From a checkpoint of a small transformer trained on Wikipedia.
Size: 8 layers, width 192, 3 heads of 64, MLP 768 GELU, vocabulary 4096, 5.13M parameters.
Architecture: LayerNorm before each block, rotary positions, biases, untied embeddings, attention and MLP in parallel.
Training: a variant of Muon for these matrices, 108M tokens.
Each number is 200 + 40 x the weight over its row's rms, rounded and kept within 0 to 999. Layers, rows and columns count from 0. The size before them is the row's rms in percent of the matrix's.

# layer 5 attention query, 192x192, rms 0.121, rows 0-18, columns 0-191
075,212,217,249,164,163,272,206,160,216,208,254,228,166,198,193,162,202,131,121,180,304,219,244,173,156,256,150,209,166,169,201,252,231,218,40,203,183,233,213,191,234,179,205,199,238,168,239,190,121,168,246,193,160,206,219,213,199,152,181,183,221,157,289,194,186,132,220,208,220,268,239,202,188,225,283,219,153,208,168,201,182,190,187,122,175,155,276,184,217,176,228,235,197,163,151,142,200,190,182,186,218,230,210,135,199,171,173,225,216,239,191,139,227,237,186,179,182,220,243,190,161,194,224,142,172,219,208,239,154,183,171,247,212,138,198,230,202,211,196,144,193,97,149,221,218,193,218,155,217,192,219,309,241,239,214,238,179,214,222,236,244,287,210,205,107,211,234,206,156,198,224,177,192,171,240,188,184,234,218,251,144,276,220,211,201,328,211,284,190,157,201,172
079,172,117,139,221,151,247,170,212,240,223,250,221,218,220,160,243,150,253,247,175,263,243,196,221,205,223,253,205,244,261,241,240,209,229,240,287,114,211,182,249,235,209,161,215,183,251,184,229,201,213,281,246,180,183,195,119,230,147,114,189,182,250,180,247,203,196,266,186,110,194,206,217,188,198,243,156,204,221,250,228,191,181,218,147,146,167,145,215,188,174,132,223,219,163,179,182,234,279,258,187,178,247,143,182,166,262,181,193,171,277,256,218,226,241,171,185,153,201,245,188,157,165,217,129,218,130,161,175,253,191,209,188,202,209,194,192,149,215,211,212,144,233,180,279,251,229,191,180,251,190,191,205,218,166,229,236,194,267,170,223,170,208,137,152,148,216,211,138,273,274,192,160,210,209,253,160,207,145,229,172,90,228,159,214,201,144,257,218,207,163,143,239
092,140,178,166,188,173,291,182,172,236,144,127,213,228,234,228,267,205,196,248,211,218,189,172,145,250,202,139,140,236,157,180,242,258,256,203,192,113,162,174,177,204,274,248,182,154,154,161,225,172,240,268,235,212,208,221,137,187,171,215,188,196,211,197,192,236,260,193,174,134,155,235,254,156,253,299,204,195,227,213,214,173,210,167,127,223,234,209,209,168,112,206,153,230,219,134,241,194,249,168,235,202,226,175,192,295,250,219,184,143,255,125,243,220,180,138,220,231,260,308,192,210,185,186,194,193,128,205,193,214,198,270,199,250,209,202,156,243,200,247,184,147,161,192,199,203,212,150,151,226,192,174,139,152,255,223,210,241,223,203,234,168,149,145,217,194,234,197,163,227,312,172,213,237,205,222,215,215,250,223,152,180,100,194,197,199,158,203,187,125,167,177,207
084,228,212,227,202,203,189,236,174,241,249,187,256,186,162,232,246,235,209,229,218,190,99,130,123,216,144,254,163,195,233,154,156,275,157,250,238,122,260,207,198,162,155,256,261,125,239,121,252,185,193,242,154,205,253,198,243,114,215,206,248,230,237,175,221,220,157,198,163,225,215,260,250,216,222,182,133,208,209,186,215,175,148,198,250,177,219,120,261,202,213,256,177,214,160,190,214,206,200,191,175,166,202,184,212,178,237,242,293,173,259,174,240,202,134,176,215,172,165,210,205,208,193,190,155,197,216,234,200,129,189,200,256,260,201,217,262,138,225,195,272,186,199,213,184,131,144,210,212,184,172,230,213,203,171,200,212,203,117,218,229,180,162,185,158,262,233,187,134,182,183,181,143,259,176,167,272,245,235,214,211,216,256,230,167,128,225,248,204,194,174,53,228
099,184,180,215,170,268,147,179,246,304,221,219,225,139,232,167,156,160,210,241,187,206,235,215,191,254,232,183,159,215,235,200,184,197,229,192,185,170,168,180,260,204,236,195,118,237,206,280,163,108,172,137,247,237,177,273,213,206,217,157,142,165,229,277,128,165,128,160,206,284,186,184,248,129,226,147,301,227,232,221,217,188,223,115,179,218,205,191,167,180,143,156,226,176,169,176,178,208,175,232,226,180,187,222,147,199,257,276,160,261,137,250,238,198,178,207,207,208,175,186,187,224,157,251,171,239,278,170,238,217,216,220,175,174,187,166,206,202,148,249,214,228,199,174,220,178,249,277,135,208,218,185,248,140,238,232,166,178,220,228,157,185,214,121,208,221,237,251,222,250,198,206,197,155,185,272,209,180,233,237,187,174,145,240,184,205,251,128,193,246,288,120,158
090,242,128,152,150,174,165,179,174,232,221,200,205,190,171,204,234,174,215,204,211,210,285,209,301,205,201,207,195,171,203,172,232,149,184,257,158,183,220,242,238,200,256,185,200,241,179,210,186,71,202,210,233,262,167,140,181,176,218,176,216,125,197,240,192,201,141,184,205,192,239,196,206,156,179,213,133,172,205,192,208,207,159,180,199,193,173,142,232,228,213,163,242,185,290,246,202,200,315,128,173,176,202,262,227,233,162,243,84,134,232,231,175,179,249,288,254,179,170,152,256,225,244,173,247,236,216,201,191,177,238,223,142,184,204,90,198,172,173,212,204,189,298,128,170,230,168,183,126,236,254,186,183,193,167,201,187,194,263,171,270,129,225,210,238,212,191,209,216,215,241,237,219,162,199,95,211,238,179,180,226,185,224,181,182,274,204,257,261,215,166,234,207
086,188,187,188,114,168,188,127,187,251,233,204,174,270,194,218,223,138,181,177,153,247,287,161,202,242,195,134,178,182,183,176,192,176,206,220,173,240,227,185,170,218,213,170,162,269,170,285,264,145,207,250,233,198,182,304,176,194,227,197,266,171,217,180,138,196,139,183,244,266,243,227,196,145,170,219,225,211,161,180,197,234,141,141,97,269,144,189,220,255,168,170,253,220,229,217,204,264,159,209,111,130,209,225,229,189,250,230,75,180,182,201,254,202,198,235,214,202,115,196,255,234,231,251,196,140,158,193,163,124,215,235,164,197,228,151,209,214,244,183,199,147,220,170,155,227,232,175,207,223,222,203,193,95,149,226,176,169,207,195,218,182,185,148,218,231,177,232,284,240,129,235,239,166,228,263,191,256,242,240,195,192,173,181,226,229,181,193,165,214,213,202,192
086,228,231,251,182,180,243,268,206,190,122,180,212,249,182,288,206,128,205,205,278,176,220,267,182,214,205,220,238,175,140,169,126,261,168,182,213,213,125,271,222,203,188,181,204,179,185,171,167,233,171,254,175,204,199,230,232,218,196,196,219,184,259,219,139,170,213,185,211,103,195,143,119,234,193,189,186,177,194,254,176,131,234,187,241,196,242,208,173,195,155,225,157,189,244,218,162,172,201,165,176,220,213,213,202,210,200,179,187,155,184,219,212,194,189,126,188,304,302,162,260,182,156,99,219,179,211,273,134,222,237,215,206,174,257,172,231,264,264,197,157,164,181,236,204,277,183,207,179,210,165,205,181,208,285,175,214,250,222,141,235,122,241,169,236,189,195,174,234,179,262,158,233,286,210,267,150,201,231,110,210,221,139,143,200,255,186,252,230,202,147,198,171
104,206,166,213,190,225,207,161,185,206,250,150,205,229,261,191,233,137,173,246,153,235,291,199,144,261,193,175,127,235,235,177,239,164,231,192,219,213,138,167,221,182,248,235,189,197,215,265,164,155,174,215,184,187,255,321,182,160,255,200,192,173,186,184,170,183,209,136,218,172,254,233,295,195,232,214,223,234,197,146,270,239,181,125,87,208,205,146,196,212,158,100,198,155,232,192,180,227,177,270,210,182,228,283,227,240,240,212,176,199,217,214,213,104,202,215,249,192,196,233,238,207,201,236,220,178,197,190,160,177,228,244,255,227,181,182,161,163,199,169,159,195,190,135,179,212,235,180,256,189,284,262,171,182,120,286,195,173,259,204,189,207,177,166,191,181,212,184,254,177,155,198,241,198,117,227,164,210,237,86,170,211,162,220,249,235,150,119,188,228,236,207,194
096,240,176,192,210,244,195,209,144,211,214,129,225,200,195,262,183,213,197,163,141,164,210,219,174,219,226,211,225,186,205,138,149,244,182,126,276,155,116,216,261,242,271,229,198,194,243,166,156,105,122,148,152,196,241,171,228,173,209,201,186,140,151,224,163,152,266,190,186,168,233,222,252,183,223,183,205,275,225,220,217,162,205,186,272,160,237,160,184,154,186,219,123,194,212,241,190,147,209,202,236,247,188,232,237,266,190,161,172,196,202,255,181,161,212,176,221,233,251,143,197,201,175,107,210,186,243,252,228,202,195,175,148,202,268,207,168,177,220,187,228,217,193,257,273,224,221,216,253,148,216,221,213,256,202,138,259,232,294,118,193,250,222,165,189,203,221,259,238,174,277,153,226,243,194,167,111,219,190,142,177,243,258,121,253,178,225,103,177,214,197,226,178
111,136,161,172,197,129,243,233,272,216,196,258,248,208,145,190,211,193,261,144,221,185,199,231,208,150,244,190,212,178,190,238,233,201,109,184,94,193,206,205,235,214,196,170,175,156,231,199,175,162,218,261,162,188,226,140,245,237,204,164,194,218,100,244,187,277,205,109,202,230,169,177,150,213,209,268,259,247,204,184,156,131,191,189,240,242,166,244,185,193,220,276,168,259,192,287,151,201,206,187,81,282,222,287,232,210,209,119,180,152,153,196,194,228,224,233,238,199,177,178,266,186,203,207,142,127,152,220,194,223,253,187,190,205,173,252,194,174,185,182,228,194,232,193,239,250,235,168,190,244,146,229,213,139,215,190,157,219,233,206,216,208,242,128,279,155,194,189,186,241,259,198,179,228,184,221,150,229,168,232,174,223,239,137,273,168,190,189,173,256,175,145,237
101,197,135,233,206,198,189,202,248,186,137,215,194,249,219,222,264,166,251,128,199,171,191,225,171,265,204,183,148,215,229,129,243,196,211,220,182,156,160,190,176,170,205,235,185,225,174,201,217,136,235,233,126,210,203,218,205,182,192,153,257,149,276,171,178,226,205,142,197,232,133,187,142,164,111,249,214,153,172,177,205,239,204,153,232,238,179,232,195,243,222,190,201,122,202,200,146,214,223,227,164,179,184,53,321,177,238,220,136,159,238,251,176,188,160,228,183,236,224,127,289,252,236,193,187,238,153,252,195,175,180,218,176,228,100,186,204,202,254,113,140,218,178,240,191,210,207,210,176,195,226,192,118,251,205,195,182,143,184,173,197,222,220,236,248,263,177,275,179,210,186,252,256,174,207,195,244,291,266,200,220,192,254,188,281,171,218,201,231,225,226,188,180
104,195,203,251,184,195,226,217,126,211,317,191,226,235,186,216,165,210,191,184,247,180,272,181,177,284,258,188,243,234,150,147,221,248,124,184,168,152,178,149,210,174,210,169,192,187,245,223,220,230,238,242,223,195,262,191,200,285,159,141,149,279,222,207,229,172,125,160,183,198,177,244,229,272,235,183,161,208,205,232,237,177,121,163,199,196,172,219,257,203,146,170,169,188,288,176,148,182,200,241,211,186,243,224,177,155,161,215,236,167,221,163,148,188,127,218,266,131,150,206,250,237,206,276,193,195,250,278,157,246,194,207,157,177,234,191,176,189,193,231,176,183,212,131,158,242,189,215,195,236,210,186,215,196,179,157,231,145,246,201,158,213,164,229,221,206,131,138,207,174,238,126,126,163,173,193,274,172,212,208,167,131,302,146,193,223,242,169,153,181,257,162,136
108,233,124,227,170,202,207,206,272,103,177,216,204,232,155,210,177,191,147,202,202,240,182,175,192,334,170,167,192,219,152,183,181,190,130,228,166,212,273,240,126,149,241,223,179,206,154,233,151,264,208,253,139,159,183,251,269,223,208,173,207,162,161,130,168,189,223,181,186,167,170,263,214,208,188,214,283,135,232,300,239,179,199,227,271,204,217,205,158,118,164,227,208,172,151,250,206,140,142,189,182,231,238,242,203,177,174,206,264,233,192,190,175,154,258,223,229,244,132,258,194,143,235,156,144,195,210,189,189,222,224,261,242,251,238,239,128,185,198,163,176,215,224,290,189,239,211,160,220,235,260,181,211,171,212,198,237,204,206,234,241,127,228,225,181,130,205,188,122,199,188,153,250,210,191,219,150,175,184,193,164,232,256,217,161,191,155,230,148,155,133,218,225
114,215,218,237,259,182,214,195,133,209,220,207,218,219,183,217,215,124,241,201,235,115,292,187,177,164,215,163,274,194,185,240,230,224,161,240,195,131,234,169,224,130,150,143,129,154,170,210,232,301,211,178,235,238,253,152,224,192,172,195,223,152,167,177,233,182,256,264,183,237,257,170,143,237,185,247,129,190,191,242,175,223,217,137,196,87,164,177,243,181,184,118,111,245,178,172,207,133,219,196,272,222,178,198,155,125,183,205,232,150,174,213,91,275,226,214,224,151,173,291,150,228,190,162,187,147,185,156,259,182,185,198,239,201,222,215,219,181,177,241,262,258,189,215,228,220,205,195,200,216,175,237,260,213,178,204,240,226,189,187,252,243,239,161,240,196,214,225,171,187,168,206,174,209,155,195,154,150,159,260,189,171,247,221,259,240,277,177,169,197,239,191,175
115,175,145,130,262,198,235,246,161,237,223,191,252,153,214,271,162,259,133,171,291,114,184,228,207,216,202,172,193,167,190,295,191,243,161,259,198,225,237,147,220,219,241,201,230,212,182,163,271,209,159,239,158,144,247,216,227,184,176,226,170,144,172,214,156,100,187,167,156,226,241,157,163,172,274,248,188,173,217,190,160,194,214,178,191,192,186,226,207,222,161,184,239,207,213,236,138,201,174,175,216,206,223,188,188,194,242,299,269,151,175,204,198,254,249,150,222,168,282,172,189,172,190,106,170,174,207,277,186,229,171,220,177,165,177,190,215,228,213,202,200,182,186,197,261,308,144,163,98,184,237,194,203,125,212,178,228,130,154,170,154,195,211,196,211,161,241,148,162,158,171,214,204,211,171,232,223,222,174,252,214,197,334,214,202,216,270,217,172,150,237,200,196
108,144,194,183,155,226,242,164,192,242,175,218,254,143,182,154,223,228,276,224,178,234,227,200,231,194,212,205,197,161,290,200,207,225,216,233,189,227,207,160,247,214,221,183,266,199,125,174,128,216,158,310,234,224,220,137,238,231,215,144,157,187,261,215,202,200,194,188,151,224,199,161,167,141,146,194,170,171,201,186,278,204,140,190,121,245,167,215,105,139,294,246,206,179,141,166,229,227,255,177,153,252,183,145,178,202,220,224,166,167,203,205,237,265,183,258,211,229,168,140,181,267,159,157,196,233,267,194,144,229,202,149,261,225,269,205,156,246,202,157,161,182,244,163,193,165,270,225,142,254,205,211,267,174,168,218,197,213,158,187,222,241,209,226,228,176,183,282,185,168,239,241,268,165,214,260,187,256,122,215,160,199,170,261,197,160,202,203,135,179,156,213,138
112,169,182,146,170,260,210,117,158,208,198,131,175,143,217,218,193,229,192,209,229,202,278,247,199,215,131,108,212,207,178,233,170,228,156,241,164,220,209,167,181,174,120,160,237,243,186,249,215,217,227,210,177,186,187,190,247,210,186,149,171,164,255,118,227,183,171,159,142,201,195,158,198,185,152,113,213,218,181,191,217,173,164,166,199,234,159,230,236,252,166,136,241,174,183,169,183,173,131,192,302,273,200,162,164,191,179,168,252,117,202,195,199,249,232,295,292,222,224,295,188,243,195,272,191,277,190,189,258,231,255,201,185,251,176,189,241,170,201,168,238,276,180,158,213,184,255,157,168,270,224,197,255,229,286,164,160,229,157,153,158,176,231,194,165,181,161,193,193,182,201,247,165,237,203,194,185,140,221,217,237,224,227,141,159,251,191,217,244,128,179,248,162
112,157,231,150,226,195,178,176,214,194,235,182,214,178,231,185,229,257,242,165,159,294,151,271,170,177,220,186,155,95,208,134,230,164,256,139,233,114,145,213,240,171,211,247,159,200,240,186,218,228,214,214,230,268,175,261,200,159,218,221,199,224,179,186,280,136,161,218,228,258,171,217,215,166,180,225,219,238,227,221,148,224,252,139,192,150,174,222,157,221,183,203,195,234,171,194,155,165,191,172,92,248,229,142,160,234,184,203,243,217,197,210,183,242,138,152,201,170,216,189,186,278,157,178,205,192,190,195,213,198,205,209,198,196,230,173,250,260,226,185,290,181,206,318,185,210,223,231,274,202,181,187,221,178,170,68,194,177,220,254,225,169,208,224,109,232,176,245,247,235,191,132,241,141,260,129,238,269,181,191,205,201,117,204,278,179,215,176,194,230,189,185,225
# layer 5 attention key, 192x192, rms 0.123, rows 0-17, columns 0-191
080,193,180,161,144,215,257,210,192,202,179,210,155,161,182,197,230,295,158,144,237,195,196,244,146,245,164,275,211,213,179,243,165,296,233,210,230,142,170,160,208,183,219,170,214,209,234,212,167,200,263,216,192,214,186,164,166,273,251,257,220,187,218,142,180,205,140,243,216,204,128,230,200,250,149,145,227,183,176,210,109,165,211,130,257,180,164,226,115,207,263,218,179,149,184,221,246,268,211,215,196,129,172,172,210,196,157,222,160,153,211,165,159,176,267,205,194,173,172,230,251,227,243,232,242,171,163,241,166,211,237,196,160,191,221,181,229,179,181,254,243,208,260,117,249,219,223,156,235,175,185,209,186,206,149,182,237,161,144,208,121,229,148,163,152,182,176,220,135,313,233,180,274,300,208,211,165,175,199,284,177,146,223,188,259,218,120,182,163,201,256,204,186
069,189,270,196,240,185,223,219,206,177,143,111,108,188,229,132,254,223,167,112,187,276,170,240,170,169,158,212,252,172,213,246,179,198,259,153,162,202,206,228,169,161,288,240,236,143,197,214,204,196,264,254,175,215,171,221,249,265,244,254,173,204,162,160,179,211,137,140,209,254,166,243,179,229,257,183,203,169,146,224,230,195,216,175,234,203,122,231,198,199,237,224,210,220,303,200,228,204,170,181,176,242,243,202,144,253,134,229,152,166,215,190,176,183,200,247,147,241,211,165,210,284,284,218,295,183,172,203,160,232,220,207,158,179,261,228,189,232,186,221,195,218,266,184,179,222,220,118,197,226,266,223,168,223,184,192,195,179,156,207,136,168,171,209,181,231,130,170,171,204,178,180,266,192,238,123,218,161,229,199,152,210,148,141,233,231,248,247,249,132,192,150,137
092,284,175,213,192,225,173,182,116,135,187,245,250,176,187,234,159,171,202,258,228,197,233,167,132,192,268,267,148,157,270,133,267,126,170,248,179,177,202,264,160,184,142,233,136,216,203,150,220,190,165,137,251,205,223,278,211,196,140,201,194,232,156,279,246,194,274,219,210,186,258,177,203,129,149,182,183,215,234,196,217,181,187,235,248,221,192,178,230,259,184,171,170,230,197,257,138,171,164,218,221,214,133,129,182,152,184,196,234,254,162,224,236,199,187,250,126,155,180,136,199,239,142,199,221,202,253,160,207,165,236,188,191,238,201,167,179,212,240,196,232,178,116,240,207,179,219,279,282,219,189,173,234,202,252,223,163,240,204,198,230,140,236,202,206,241,206,145,180,148,179,274,93,188,175,194,267,221,212,185,224,230,247,159,188,199,223,148,229,209,173,249,272
084,200,165,252,178,196,231,181,249,220,249,133,158,267,236,178,254,188,184,190,203,129,227,237,215,137,192,184,198,279,183,209,217,189,177,212,169,246,206,216,242,209,243,169,227,177,192,241,175,139,170,84,209,249,149,183,161,258,212,202,156,205,195,246,102,241,267,249,246,137,249,174,231,209,222,202,227,197,173,235,169,255,198,205,250,169,243,194,234,180,114,151,238,176,230,248,203,228,183,262,249,219,212,241,219,209,136,188,154,142,192,266,258,244,139,118,142,206,178,210,182,201,264,201,263,174,200,150,231,226,164,211,203,211,206,244,218,254,211,156,160,187,207,228,161,198,214,203,163,187,206,88,175,205,223,199,179,186,313,252,206,208,279,166,192,140,241,257,150,210,191,266,191,129,193,206,214,262,213,178,176,223,180,104,195,182,172,191,118,147,159,185,228
097,271,275,210,215,148,235,205,183,134,206,265,243,202,235,239,185,247,196,198,270,213,170,183,154,211,254,196,118,157,168,169,227,122,218,217,130,187,185,220,150,161,167,236,146,206,214,169,215,202,177,261,218,190,180,259,204,164,166,186,266,262,164,214,303,217,313,160,219,148,212,144,148,209,149,211,213,162,241,192,219,239,203,241,214,194,207,87,241,149,287,195,190,230,143,233,192,161,174,191,214,255,175,157,149,124,234,156,219,270,184,192,175,151,177,272,217,175,190,179,195,218,218,253,244,236,201,169,232,140,207,145,231,235,195,181,192,261,179,195,169,213,165,269,196,129,193,198,212,240,126,232,202,189,195,207,197,227,260,164,232,133,150,233,215,224,245,139,234,130,221,212,145,147,168,238,164,155,193,185,167,249,205,201,176,152,182,166,255,198,154,237,256
076,300,218,182,152,170,198,243,173,149,255,211,259,231,237,160,141,132,202,219,235,227,175,164,223,218,236,267,202,181,193,182,184,219,160,276,178,277,171,222,200,228,195,140,237,192,243,188,145,234,232,235,218,169,214,216,175,183,221,199,205,166,228,204,190,217,120,192,186,113,220,229,229,153,208,179,257,216,178,210,203,209,231,137,241,179,180,69,185,230,222,228,153,152,102,213,206,171,138,227,260,208,165,135,250,109,180,190,175,188,169,231,203,129,223,201,246,162,151,258,166,197,259,222,261,263,162,184,172,126,174,204,164,212,212,254,221,192,193,209,219,242,262,224,275,203,199,173,179,162,200,243,247,159,238,201,236,252,221,201,134,191,225,221,203,252,199,185,265,183,244,169,240,263,123,230,189,122,158,213,162,187,279,171,251,189,138,155,238,213,212,251,257
074,249,140,172,211,208,216,229,134,144,253,198,192,197,208,213,147,105,136,208,228,234,160,174,214,207,236,181,197,237,188,154,234,175,125,255,185,243,143,200,132,163,275,204,136,149,226,227,147,242,256,226,218,233,260,246,169,183,214,145,158,204,186,235,149,185,227,232,230,166,222,199,216,167,169,183,215,241,259,184,222,95,204,209,218,261,206,100,248,211,207,167,188,136,140,241,202,235,137,199,295,213,236,165,256,220,214,192,213,202,228,218,167,70,193,249,177,205,199,174,154,241,221,195,194,241,179,168,240,231,142,287,223,232,195,200,163,158,208,219,221,221,235,235,135,163,156,218,160,232,160,236,295,259,195,198,230,243,229,183,193,199,191,222,249,194,191,115,279,182,201,193,212,229,141,219,215,126,215,156,256,189,179,173,210,197,223,149,271,159,166,160,214
111,75,172,188,232,237,226,206,203,225,176,136,205,210,218,154,177,207,167,185,171,144,231,236,259,188,159,187,202,244,168,205,195,208,198,173,223,232,230,219,239,228,196,149,197,232,176,280,186,244,234,227,209,251,194,152,119,220,192,131,192,140,202,138,179,212,151,218,213,256,205,222,265,175,288,212,214,233,184,201,244,214,152,159,124,158,163,286,201,219,164,211,144,224,348,157,203,185,204,183,188,234,281,243,197,238,211,192,184,153,254,155,189,244,266,180,115,183,222,264,207,171,216,139,190,168,226,197,172,246,173,223,135,213,229,219,238,144,195,177,184,234,208,148,218,233,177,194,248,167,194,152,168,225,199,169,187,159,211,195,221,294,246,184,203,158,128,245,172,219,148,232,246,200,184,200,236,307,197,196,163,218,154,263,224,217,269,251,145,118,198,162,173
103,191,184,207,265,180,256,188,234,161,173,262,179,186,221,152,205,253,180,217,314,193,266,276,234,151,182,205,239,154,136,185,221,237,248,226,178,183,149,194,127,168,166,199,268,229,211,156,214,250,213,176,129,235,198,211,151,189,170,187,230,272,193,169,252,261,256,166,201,164,162,165,128,187,190,204,260,186,147,180,196,138,136,206,173,209,218,220,266,185,173,244,230,173,163,214,117,163,192,226,163,265,217,125,208,215,188,226,246,254,202,162,237,215,251,157,168,270,219,226,244,186,238,262,108,169,153,195,246,224,196,198,206,220,212,177,228,231,195,235,148,145,230,127,114,211,210,181,256,142,212,225,203,171,227,195,228,236,186,187,209,195,214,171,174,253,226,210,142,242,211,219,191,236,175,181,200,185,155,143,122,104,86,188,201,216,168,252,192,260,134,188,237
122,116,153,173,244,233,248,219,225,212,194,203,140,149,173,155,231,207,178,205,191,144,266,242,211,191,168,187,282,225,139,268,172,195,240,178,240,204,242,272,190,204,174,196,259,191,210,296,185,251,207,210,150,217,157,201,176,188,262,111,142,180,196,153,136,221,207,194,234,238,171,186,247,180,194,212,204,240,210,150,219,212,128,159,167,133,213,258,202,229,159,247,160,180,310,119,176,193,209,151,171,190,281,217,235,249,237,206,202,182,251,150,202,183,248,149,121,204,212,219,253,175,217,130,238,186,214,189,154,277,150,197,189,211,206,229,205,199,187,166,201,223,199,113,195,208,233,219,261,171,152,207,178,198,231,146,208,184,160,187,214,327,263,206,190,187,134,184,181,220,177,257,219,195,142,223,229,262,209,172,161,158,212,271,243,231,242,244,165,113,230,181,163
105,190,176,204,115,202,117,239,321,244,208,265,231,159,211,137,197,203,205,268,131,152,238,166,215,234,208,227,229,230,236,210,216,188,194,253,152,178,253,172,217,192,225,191,191,137,238,181,237,154,158,204,212,190,193,200,196,204,182,264,175,269,208,170,157,171,183,217,179,265,194,187,189,294,162,170,220,116,141,184,297,183,195,254,169,203,198,166,233,251,283,207,194,228,132,196,185,231,219,165,155,183,175,305,203,102,111,190,229,257,160,244,131,196,219,216,222,134,236,207,237,151,201,172,155,171,191,194,126,138,185,198,228,201,226,172,195,210,266,251,203,276,236,175,232,191,191,135,270,250,197,202,193,215,178,162,245,218,144,170,201,191,251,174,169,256,139,250,236,223,219,204,239,226,196,178,150,196,145,190,190,163,193,173,188,152,268,237,172,235,140,206,188
104,254,202,150,206,232,235,219,301,242,207,198,209,202,169,180,211,207,129,233,200,309,184,252,169,181,163,179,148,232,187,182,238,209,200,207,189,104,164,264,178,216,175,146,204,244,150,154,190,188,175,172,204,170,228,153,251,297,221,174,205,134,181,232,189,223,243,187,236,162,215,287,130,267,233,164,206,227,203,230,225,193,189,178,232,217,179,139,219,140,180,255,219,290,248,168,242,225,190,132,229,174,237,174,184,215,165,209,125,142,208,285,168,210,167,268,202,224,195,226,244,217,107,207,141,197,221,233,172,179,310,155,212,211,160,177,195,185,248,238,214,187,197,267,197,186,245,239,165,147,203,211,178,186,161,198,240,250,192,244,179,246,173,85,133,217,238,208,162,186,166,188,229,204,267,212,169,204,231,167,212,266,146,169,202,156,233,182,183,231,241,154,121
099,285,230,257,164,226,173,193,118,138,153,198,244,153,233,236,125,185,253,238,247,174,243,254,189,179,213,277,153,216,249,171,158,219,197,187,197,208,185,200,238,202,231,208,180,211,195,187,162,222,219,267,175,86,162,197,188,149,248,239,241,156,141,180,147,101,206,218,195,213,226,243,153,129,225,286,185,242,150,202,217,182,140,238,238,290,151,163,202,229,159,154,167,170,116,159,242,197,208,225,230,191,214,271,263,285,143,176,170,177,198,256,135,184,250,209,203,175,201,187,195,227,162,225,197,158,236,172,184,204,221,228,184,152,211,206,175,128,225,212,209,227,185,173,174,194,238,284,135,149,217,112,204,193,178,224,193,240,228,234,125,223,181,188,300,213,164,210,160,190,228,159,235,153,216,253,190,242,177,266,219,179,189,219,232,245,134,148,186,177,198,193,215
108,233,163,252,277,95,175,187,250,223,171,140,151,246,214,227,301,245,207,144,168,208,234,174,240,246,175,240,233,134,202,154,232,215,217,244,227,201,201,153,198,141,200,236,231,127,174,138,187,217,198,193,198,177,220,194,142,156,149,138,117,191,171,220,259,225,236,110,245,133,188,158,203,215,149,202,188,162,129,290,238,243,182,191,155,228,205,221,212,259,271,174,152,260,227,217,241,225,241,272,246,183,231,207,192,161,150,297,156,250,225,202,209,205,205,167,207,180,238,197,167,175,143,225,149,165,205,159,202,239,199,226,156,185,185,141,184,229,152,195,224,281,262,195,242,185,246,205,235,167,222,200,150,189,215,205,242,205,185,176,142,197,191,270,130,243,212,204,147,174,230,243,176,132,215,194,137,219,210,179,219,246,161,208,166,248,232,104,233,195,160,226,216
108,180,223,173,223,255,159,232,154,125,199,157,197,212,165,126,194,155,233,255,230,139,214,189,180,153,195,168,158,209,217,161,249,249,202,127,258,211,204,183,193,208,246,149,238,211,224,205,140,264,186,186,298,229,230,255,211,262,224,135,208,169,205,148,139,252,263,142,164,185,276,272,177,175,259,230,182,203,201,183,222,152,270,202,233,169,182,175,211,222,183,207,165,128,147,220,252,197,228,252,213,187,249,197,238,217,148,169,210,177,251,219,180,154,166,130,184,157,188,255,235,153,167,222,244,171,184,131,194,200,135,179,179,133,241,152,245,194,237,264,265,159,205,215,204,226,208,195,217,222,159,207,182,220,134,132,176,188,180,240,221,174,167,283,232,252,157,191,160,298,284,209,119,250,205,219,143,232,192,253,260,166,215,205,174,173,147,226,180,230,132,176,231
107,145,120,232,215,251,142,232,206,181,234,181,244,166,189,208,213,212,201,237,185,158,172,159,239,233,190,215,134,231,199,214,151,198,191,206,179,165,233,241,175,261,186,196,224,255,211,195,186,240,251,244,241,136,252,273,194,222,174,126,234,236,260,206,218,196,221,173,202,169,224,188,147,197,208,158,119,228,157,167,195,188,224,297,217,206,200,210,136,294,262,128,154,194,209,152,197,117,209,190,169,148,224,163,202,214,128,154,244,256,275,154,205,223,252,202,201,167,157,213,238,229,255,198,227,197,251,184,131,159,225,166,178,228,219,218,194,165,199,225,241,215,140,233,245,230,193,191,144,163,226,121,168,148,205,256,275,177,201,162,204,182,194,158,191,152,244,286,207,197,192,206,190,146,180,225,247,298,241,256,244,225,186,117,187,187,136,200,260,94,148,212,266
101,210,160,164,218,223,107,296,202,202,203,260,186,195,236,191,198,209,175,162,170,202,242,212,155,201,229,230,158,272,139,125,152,238,213,239,220,146,190,118,236,200,169,242,213,226,230,190,192,171,182,219,212,241,257,201,212,219,175,217,138,138,227,212,205,205,202,242,174,257,235,184,171,220,135,228,300,209,247,202,237,176,241,142,185,126,290,175,278,248,186,247,147,314,261,263,185,171,218,205,230,164,226,180,187,166,150,227,171,228,157,183,158,236,196,228,226,126,168,221,211,272,233,171,194,218,156,173,255,199,216,189,201,243,196,262,134,222,161,160,197,152,248,204,228,237,243,210,171,164,183,153,265,163,225,160,153,193,227,100,218,170,147,176,177,234,193,204,179,186,164,142,224,154,199,217,180,184,223,171,258,184,271,313,269,235,148,158,184,212,170,203,207
115,184,121,170,230,247,124,222,222,177,255,172,161,165,189,264,205,248,131,223,235,179,200,247,284,284,256,231,297,208,180,199,188,213,171,182,169,221,150,145,182,121,189,169,193,141,157,202,175,146,229,180,205,158,211,248,168,177,130,211,189,149,201,146,112,236,207,148,261,250,240,210,115,213,197,241,260,223,223,146,202,183,180,211,170,179,183,181,180,184,217,115,168,206,213,178,203,277,261,212,272,210,226,217,246,152,181,202,274,211,156,197,166,157,166,227,220,214,231,268,190,273,216,198,162,180,178,147,185,166,220,212,222,172,195,223,292,201,257,150,192,171,177,244,224,176,196,243,127,169,249,181,139,159,180,228,214,190,245,234,144,301,210,205,244,179,232,190,297,150,207,202,183,198,180,196,138,208,203,221,155,136,254,165,133,196,230,201,186,196,160,190,246